{
  "num_hidden_layers": 11,
  "hidden_size": 64,
  "num_attention_heads": 1,
  "num_key_value_heads": 1,
  "head_dim": 64,
  "intermediate_size": 256,
  "vocab_size": 8192,
  "hidden_act": "tanh_gelu",
  "norm": "layernorm",
  "norm_place": "pre",
  "norm_eps": 1e-06,
  "positions": "learned",
  "qk_norm": false,
  "attn_scale": 0.125,
  "bias": "all",
  "tie_word_embeddings": true,
  "parallel_block": false,
  "init": "normal",
  "init_std_qkv": 0.0625,
  "init_std_o": 0.0134,
  "init_std_up": 0.0625,
  "init_std_down": 0.0134,
  "init_out_by_depth": true,
  "optimizer": "adamw",
  "learning_rate": 0.00258,
  "beta1": 0.9,
  "beta2": 0.95,
  "weight_decay": 0.058,
  "lr_head": 0.0122,
  "max_grad_norm": 0.5,
  "warmup_steps": 222,
  "schedule": "cos",
  "final_lr_fraction": 0.0,
  "batch_tokens": 8192,
  "max_seq_len": 256,
  "doc_mask": true,
  "train_tokens": 83760000,
  "max_steps": 10225,
  "dataset": "wikipedia_en"
}
Each number is 500 + 25 x the weight over its row's rms, rounded and kept within 0 to 999. Layers, rows and columns count from 0. Numbers have three digits each. The size before them is the row's rms in percent of the matrix's.

# down: layer 6 MLP down (transposed), 256x64, rms 0.126, rows 193-255, columns 0-63
# up: layer 6 MLP up, 256x64, rms 0.148, rows 194-255, columns 0-63
down193 111:503518521491485482474551452546479483465520482504441508507491490474506493433545480499496494505523530502538534533509491491503500470513481539504477528495498501471519543518491495509493505541470472
up194 068:470515470500467514519453454535483496491500506467553513501530472491525560475473477474485531470526492521489517491489476500521484517473520502512503531497516481501523537523495497489506516490508419
down194 057:506506511505509479460549499467528481516522479491487526469489498499477516495492544462518488490543472459515527442468509523513431515474457514523495499463501528505528504502528503490483529531522498
up195 092:494486538532483496497508532500412527467500502487490513536499449488520495522479511490455493470463495474520541520479493516486495536482483525494558489509499489485516498464498497463471509468495520
down195 103:484519508511533496468515502474544464483498518463506449475546498509504501481499507498543540487483517487477465462467507497520494470525481453477460512514496532481533484522509530556537480494504520
up196 109:491509497484498477515493506466475495489501493467511573508512520469484491480566514529493463513509496483537471533526509468482526514487438464522504524533496506494525537514474505509516500446498527
down196 109:494502493477539510513519551474512460488523504486510462487479475488518525549451507493527550512449522457482514476517504504491485493530483457474515474525495546513525489507492477546479500473519504
up197 081:498506485526503510551464472511522495512496471505479485481511472479462543492521531484494504476473516523475468499535480481500470484481505554484542481479457455507450515484516492477529493560492497
down197 098:499469481484512495560466479499514535535493459482466505498475496497460490477513490493511480537516467491490490502518501526514523520473520429540551509545494497509490522521524514480491460536497523
up198 091:504515537472499502507533482513497507497539437484468499469473547476444508482512507489478512474514511471451521510470495503519470473520548501523526497498525501477507539493480529494535491531454514
down198 092:486506510522486512505465504551512497526490489501496514489496475489507547499490471495482495574534422471539507496496507505478517503511479487545524506510495450469481517551518468513510477492469502
up199 105:506485542491505478532521464496477503487512437500473480507481524445480530519501539500481489502481503480510495569516512474506531507530494477458500539496509487511529495509483496516478557456501469
down199 103:539524529487485538460507542508528515470531502462494525474481504473491489475475494495495453493486487482487550469516492551505490492519476498484501471520490492467522473496526537573492522474500513
up200 072:522513461487452475518464517485505524515504473521488491480525527550480527446475482475506467514497487497480511531480519462509522500513503455487514549515530512528459521489514462506486472483501449
down200 077:507519489521507525483501495488495488489478491497505504484504501489515482528501474509507526512455449500486495439442532516469531509462500495527467494494468532499527517505515536593534503504515482
up201 070:532521485477471484473501475502520473489533489473507511518548442524480472452544496525444500507462481454530499527503531513500500518494459487502525523542472468503518505511496499523494519505472510
down201 077:489477502510523534513502521536496483497485496515458511516455534502498509563516497538514508494483464524505507467499468489490534464470516546513477523457507502492485467499464533547548463495480497
up202 105:482497487506530392476488512498523519522499509461519523488513499458477498543526511522541500495534494497484512524545478480481500467536506478530504477494483505483502546478502500520502531518498499
down202 120:509542517529482583494500505535497492495505521508488481506483506498504501467459458464443509500486531498509491500439526539528458492498482509487503523530500487508516442502518476478509513485501518
up203 106:489483546483483510500536513528501524495487484536511527463550505481557498485501517501496525474471513480471521527563510529474512509512510457523494467482499485518514454479504453500473519465522484
down203 111:516533467516483500515500498506549471494548497530471509498443510501516463513544470487474487511544477489494465493431491506477508546501493465516502519514515453508502503489507529506518541500472480
up204 107:492525470529509491490495546536479512512490488464520516492488506528445484508532507501475500494447504471481523493518469480423548497503537481517527516516484507456508511462534508485516490491479532
down204 110:555458471495519502539523486475508564491484533503485479496517488475468501489489530520493527473495519521481503458503499531546465551497509474495504494547506469512505515492482498446460508485489491
up205 099:484498532514491526512469534503528493502477499516455484484479497461544525522488559520496504493486495504486488533527479457514530504475477474533545566474550484500464495502501466510491502506473503
down205 095:521527506455489515536516506488439493511493516526521481501515475513508456498524508536495545487501531493490489545490481493451472511493549491455483473475495547538497506457487521482481483535508491
up206 096:542526492534506461496517500526465505518495506509497507509519488527520543510460491482525488481431536541474542523488515467492496505483562490471503473481501433503515479474523499502509504498487484
down206 091:468494479446515515509501471490508487482504539504509487483496488447531503530491503514485534508533486470493484488514513514464490566503480507544532516520497526511457500485452468480507508564489533
up207 096:474499563531520468524500453505436516499503464532510489511531510485529479496516504450489510476451502516490503487504523488513505499542532498481514527463487514470458480471543489471491507498498523
down207 093:499498496501520538534451476528490548490494508480461482487487518489546480486480466494501550519527485525523504520507519483501445501509516456492563491533468474468521518518504493473517457504508501
up208 105:545505525481536498506473490475481496510502484501484488517516506510537512526508503506516447459473539513516482540518467470485514540550551493556494509472508516503478488519480484465457506456484486
down208 112:481496521478502492454477530535508521521486487516523542502485488523534511493515482517477490522488462501492458509452476470525490505519514570521537474504511487462492494522506523490455510477479562
up209 097:501532517443511524465487526474489515454477526503509449455498503504548500500504497518512506485518503446521511525503490513484544484553482482527555529509496486502505511488456489500482545492509515
down209 094:508538486503467500528538467505500494523497503510471520533497460501492444491482465495526496472523516503535506499478511499490480404463513524509495526488529498493502501490529519564484496517504527
up210 015:510445531512457479525495497490486503547545489511534525487509553510534477497448504503466495489507512543480534502477460517487526464547493524475500504500501477505510513531506498500520510473528455
down210 009:519524518472483495522517507506547480498455477535521497488483467516517538537499520526538479534462514469522483482521479553497466482494477496540482491534515521515523468495467492525493489556516474
up211 118:520484513550501507509483479502531505525497447507478490499497526463493511507473511480440500484504493492511509528580498512471522514485550479528494507541510477455500493503513485459465531484469511
down211 118:515488464485522477516504515523461477479511534504535522493521463522550519511480531481509566523483530518469505494467479491511499453495496505511430478520514499475495491530491479468529525505479528
up212 099:480491564467543507491528457504528514506510499521467500507495516508497516509511516520471541498491499489528518485544528531476516520540500457516502543502534462500484469506476520473446487463475486
down212 115:482525497501497532471505543486473476493538537508487492492499511507530522520507474505468480572553531478496469498465496466484454509483490500504500474517491470461507484510507541492568494517489501
up213 111:548510517493465487439554503447457492497515506493477501490513518472504488478471475523514516510518511487483537500481497518520522547472495475511514519471545508479509504472466478513471518440490490
down213 106:517491516469499462476523456539504495476498494516444532503436529505533490503477505478547501492562484538506538511518499532526497525510479505465498476474516483529512518520488475482489479474524496
up214 109:557534475540466457460510485531482506497480489496541500494529450468502512489503478514498464506500495548470508490479507472529477529503497506510524482468506485486521527529483479502524543521549474
down214 103:473493475497521503497535492465518548514476513544467514487447529510504478507491553504511540475507522502513496513523450503461506511496485510467514522519527496509494465490472540463444487473513529
up215 008:476510496510500489486561531512545489561501508488531476514505478513538491486512518508527523551516530518491545496481546507482519527514512523536502508541531482496534514529488518489502505533493553
down215 006:529529528509511514541509511528484547472555491524522516526510537495486496494489495531516508476505520472520524553515510558509514497521525528500530495442519533513504513522475525481505480492512552
up216 095:487540524552511514478472533473469500488460505458502501531457514479532539532533493502478491488471503500540521545527498512480536484494449497524523521523504475455510533507494472476485506496490492
down216 094:529519470500497501488515464504539484505507509475445523477549506511466495507520501512512480497496485524532502535506527463482445521503460551481507546479544504464490480479492515513507523493494445
up217 111:499510477499491487485484555521498514491501494467531514497486488475460534466518517505517519519449503527503537468511473525436538519483497500506564519500533460487505488515508459493517482507452489
down217 108:469505480483538492538495465495480531525524535530502515474454492476518500539527510479510533499519552507489497494500504525510497509464496450526474509475512485527502517496493511434480473459519451
up218 097:486516501504486447458501493519511510495488502449510542508509499514436485473503525538518478524507508527474503504559497519444546484531500498488528484514508476525508527480491466522510463511479468
down218 090:510513523459505546524527533477542539525498530491461458517486510489524500500461544473505514482516523497525498461501493518492453471485489447504521497500510486503498438505502541461507473507495509
up219 097:464460526501518516523508496459489518493535475508528510459484503477483493516516493469464483563543528444501522485512521509436507494488473472505504521528528495528520489486520532508499518461476504
down219 100:504512515513474487450517451486528492521506508471482505446536456510501532506511520540505484494457536520514523517493477547460486497485532492486468484514477531527490512497476535496524516536456479
up220 101:537505532459508466456527491472483497484527505526491518504530524490534489472472491488486519501508481500491541481525505489505517538458537468538510479478536467480498506527444452523492527471488521
down220 092:475496510474509506472509482489524540493488523499495479513448512501556473523460484518489504484545418513465527521486525524536525508514512499489488511497514534520495504507479483490473472462551493
up221 122:516497473486496484477474537512504540524515524487532562482489479476491474508544497484516449498450515506525483511486468517436529534484484475526514534514509518472502533469506535478480485500505498
down221 163:533470503484478519516492488476524508513493491515448516469470510522510503456481494510551504468505504512473559509505507493518522524517471483488536546454478550518496533528504478505489486453460506
up222 092:529525471504483448500532537525482533467481482471528499491495467526517503449506468510506487488471525521501493504504494501496511469502516503473515481442508524480536483457517557482556516498511472
down222 100:439483493516479489489519476520518464482566509483494494491484482476494518520544555533526519489543507507519515492545480501496494493483487485499445485505536532507523517486488510519496468458499455
up223 039:495475522518484467500526523468471504428532520487509484493499532468496486510457495552514452482482480486501489472486525470478465530529451508496480511480523530464465491490518508513534475494488501
down223 033:497494478492489533490509516513518485496454515501458493475489445489487518540483491502524529532522490530531484543488494513499526511492564434476539506528497447508494511503497456478488479501476524
up224 100:530508499510488489516515458506449503468488487516561502497527514494459517523502484470475464557494525504513449484511522469475491560505525494490498506524493479496490531512511461471497505515555485
down224 104:497511476483517485526497488469494466503498499560471458500512495517460474503516480514520481516557514518531552459499500474486490520472517543458510550493481529513498481455491474518536497478510502
up225 115:523492522526481505508478461509495505495488478491554548488506471491472458519523539469461462533467490509466505501548489494451507560501518500490516504532519471499490525518501461481483508527515521
down225 111:518472519526506504472510497467515475525507517518537455486529458498476501487523494514515476511490581491530473460511498498494475458500534494502462470466508484471479526496551511519484498505538475
up226 100:498486463527499480513475483496501527488472480456517516531489494481533513445555511546466494467471532493489536526525508454472537484522449512484520524490497499499483515484478504519511536487475477
down226 105:519484486515534495487507496457502522520490540557460461496530530537486471517499470515536487493472527482480492470474494482529472547479522486472522520453503517489520485529523489449513531486489493
up227 089:502559546524507472487504514501513501508514475496498522509498528442484496525481520492491492447461508487494459524505485471483531498504496521497523506528457534472472498475494460498431503527539502
down227 077:500468509513483495517515507495524469508509512456513542500510516538514515487525497488482493502478504500459500494502526482501508452501497442459524495475560547509515502468515521556479499469454453
up228 103:531545509527512532453524567482486521455500490476509513478497506494502512496515488471473452535480496517544491499510510515490512483480532481532493486488531489459496529529497550494489546496531480
down228 111:535497490481469539544492483490485530525527459500488467500538507476487544475513493538481470507520454500548504506505510487486526483535480560496481535515497507500505521513507477472476436509489496
up229 108:513470513496513483504528464476543475523546491505460500494512463472482508443487545508478507514492506468520509504539498525524510498502535424535505549497483518501485526506491502521488543476500505
down229 132:513480486507531516512487535515490464494487481494525490506489546525539499485513489515532511495507467534483501467466462450459521520471487549505497525483495476491501497522486563475461478494531551
up230 126:512473513521467512507486479514512510507492472474509490484520483487485525474500537513525527520483508509431548518548509526483483532502540488501498459508513449513509490520498444484467563502477498
down230 113:527548472482495484515505498507496476503509498518535515502516492497548432562518470501482507480480560501535492482497483539537477487503477465509480503499517534473499457467495488526471520498480479
up231 089:533503510521487522474521442483476527514512524504477482453512473469540505474496451554523470514535506521474476458471526492511524529495510501483511513463539498513491486489491513488446495501523473
down231 090:474498526507483500538483543514522484467520504518511492541509519496491525466506536470482505493489479473485553568532478466490478498492478502504486470467483497488499517543465477512538487454475537
up232 096:493481479487517481461446496462516479498489505488522510542532528512473500517484517549509504537502500479548494534566510495485533500516486493485526468508500498484463486479437483489492531461511511
down232 087:493499472467503482476472505550481509517509471456523493514493498512525504462487481503510554488506475505489551507486493533496538435498485526499510521578501470541496529470496481514506485507499483
up233 119:547506543505465490476553500458457510452520513490486530458501521468511504478504509529507521469540508465487541475493498489474502491479487466518494512505525498455518529496473482519455522483519486
down233 112:511501508450483490483518459539502497497500464502493531500464482500524489487526480456519469524539559531479535499568487504500541499517507469514461501490518477491527531515518515511484468485499466
up234 066:514507536501497491467489514505550516473518483467492504515504470533490469471519519511475538467476491495477531562532539467523481465497497485493507528526486485519452543518490514481471537481512464
down234 073:470461513522544529538472497485528494517483546514476506494518504504501488512542482512499477497487454478531535495480466490503478506507493530502420505477475480494515460483488548550524490492491508
up235 092:497511540513501500483487532543415503507500482464493497529506528495502509465497499530519473518477494482444540492509510479517522501523551500513543530509499465479491485501533452503477479518491480
down235 079:487480463522505514525529460496498519471504517505472481488526446509513569501493480489469541481522515490516499494503532523554436536507510524481504513470495508516502521478487512451526523484476512
up236 110:511491484536509474493507528481499520532516509506528498479451519474483485531512495468508475521462524508468522480496483529442504555469527449525524507518518444490499489478549524484489516501487476
down236 120:505498465499525499544542500469480513520539553497500455501473503434490490494519439481511530462530498535457501485476518508497514488494536493492526500544519489523517492478522510474499474489482498
up237 107:505520498510513487487474497492450503433487511482543501491504491514476527484503549459516432517505509488473474521525490521506520472507547478469498492552513534478511494511514540476523527522523500
down237 099:469508514509555484510510481491474525559514470508480489532502504495515534483488456523473501500495460527520487499484486488471566481480480541486481535501533521525520490506519449483481481532531482
up238 089:483537521495511524466467460454487533489491519432503527485542495477539497511484470554513481518527501480496497515531504516495525510557512479513555503526470502493500504498469483502476521520515498
down238 098:511490521481515488542575473498515527508487500510505490499516455465501464494482481500550476484486453545509506480497527513521479452520475502506516515499486512503499488488552507473436496534502514
up239 113:494482481498482505496523482504480537488448485477471538510508423466521476510487505547495530477485513497447512550533472468494516510493474490491536535493490484516532485490534518488518494530509479
down239 111:532500494510514474528524539473492503524524531487490481444503539478494465506498512479508502513478519531526527486522451491487496532508485492483487543499477568507512462467513470529457482458513516
up240 070:533521514492474485480470493499514527492558478455531480478506490504473505520459510517521463495524506511524465502524481499506473498523503481459501497476536476522436526513453505503468522475553490
down240 066:488493503498506505519515477508528482487496518486446497489497498478509540502519497515499517495485452524485505484495478527524471497492490574526443523514530474524508444508516512561492476518448470
up241 093:491490501501519495536523472494496512526515447485502521501498524444500483449499516436518527486462532515545527481519474510484538483490489501494517547503516518466492500443501501510467513518461509
down241 084:491484511529546500493481479513481503524519506505437482497509476469471518548488470488508473515443488501457463503505532540561469505498557505508482499519506499521465498490519512476526526484490499
up242 096:495475550487532521507497494455513521481500476510532499514490509498493549501500557485459501487494493492520483505498494483521535491555453505471508503526528454494502523481455500427514494473511511
down242 090:451525466519499456514468526518452475501519504489495504510500506486467490491537500510500506520514503529492510527566458479515524459492486520507476501497515497517507508554553515468507514527492442
up243 113:504486509518528503483539533498500493453517477507481494486483502494506469451487527530481507452487551483471549557497479440514508476489492496503537505436499526505482501485506526493492529485483496
down243 120:494493543505522495499504499454499477522517477537467503511504522526514477509479537489492513506458545483532489475529452498479490573536467480474479482481475509510502489536493536453499497502522467
up244 120:518540467505515442486516466500456522530537528481551510532517457504519532510498509493495499481487504493472496485517504514465485504518510478573485498476503538493494506502501531483487510495538443
down244 120:489488459489540488505515527495480489538501491533523528473486524487469513532544491525522519498528535477540514467475516519491526494499522460517444494508457481507495473449520456493467507502532513
up245 092:494542531497469483457495492488501539471531488463528506480501529522486481480550503520507486546471498487453546520529477527470509476502502510483529468506508427511484499492513499519528490514468508
down245 086:534453526476528546537525504490519503516451515457502485496540516481519526505520496484486499495562467490518491505476513514484501471472459460471478514482517477497519483539474499496471503476545520
up246 113:537505476493464479495470523494507494499489493485526544482519502507458469482541536526494500536452528484551513492515478472438529513473501464532514514507471491494507530479503469508511489451493531
down246 114:502471440507517502528471491484483516473469519491497473512544469515489503514514534535542545515483477502457546454545515491514485474508538441500488476518507535506506508469486489515487507505496499
up247 103:518534505530507451511514495482504511494537486472517494539457481539511508486458502522527507526442511473497535485521528507480490464462480479506509487496576480462494513500469484515523503466489496
down247 095:518513514464494519483501480531528478472511501512490492508519545452503477527499527536510476481535523495528446508474502469481508485466449489469540499463450535543508495548505492497485486507519504
up248 096:539499481496512449487510480487470539483496480469523550454491497491483483486507464508490460499484548478492556522521531479454520519524491488520535521504492486513498536448478485481486503516529486
down248 108:552500513538496475477530496492507532478544529514497501483520511437493540492503489475472493501493521467470502474508454469483501537478487452522548522521524486477517516493479499463483541480516502
up249 085:515505470525496495556480453507515539486506485481517482496477486494500512460517533486510479482470535531516486475570540461464495477503509515511513527521459535451492486514515504503506498549510507
down249 090:533478478493553493505507493504522541489483472499436493489494533498454519453487495504529510497508491489477491547453521519509490478451483528465485545499506503494496525503540512483486521516482552
up250 105:530497528536528489458480502472439495495507505489493506516548451501525492487483515498461528488461488464496523508526521525498521501498475496529517495494519510408504510501498522479482514497521542
down250 101:448512494496495539470480508487509536490506533501454533498490549529524488524503516503545561498494530478501474516512482482481479499487468480473461541504497528509510506467490492487508494445538466
up251 095:503541526506536504510529515520491481501490478483566511490539501501509529476513501462475469459483525517492477455527505455479527471488514490533517502472453499529487554472502455514507487494500515
down251 083:560472460485494493487482484530520508536508504467500501538457477509537517475523526513521536479492482486488462474480508535547457470501516478509502451518513521446518479532496504513492485521513499
up252 091:500521459511497500485507528467478495506494478492511525450539469463481479442514487531469498484497503477456495557547459474511508495512507480502522500471467498476510513489530540535528527527489510
down252 090:525442544490542541499555458513517498501487492494512493505472522501494503514489505516487480536511515538509546445495456484482512549489478473499465508510484536512508470480484505527464486484482504
up253 098:490580498505449476497493519528496509497518475489493451524475541482468476508530456532535492497466489508502475505493505483510528516515523509502532481461493516476506539519469502519515481476470454
down253 094:477500514496516462518508519460505521507509536479487520509511479486500491543497536485478544502498513496514510466502501501508485481465500412496538486558482495516473486477556465477483527487528521
up254 058:535507495467491496479488549470501510457482468461512500491548486526477483475470467538483464452521517553477517510519529509502518506507502500510512535511534505497457532494536538513487522533487498
down254 079:472459506536538492533533493511537478523457516505447492479509514513510480505489502485509492529537466493485497494509489508494498496501518573485467476498489497491498449496515493540536426504493506
up255 096:540516489510497431467484517516502500480508493443526541504526506504492485540497503500524478561469511503527488499526490518455479522519504493546488462500472525476510543502477487473536517504520514
down255 102:500520544535499467506517510500515475508503479522480468508525510505525483478552512481461471493530485531495473479529504444464522548496489559454516482472539476506504515516479504509501472465493498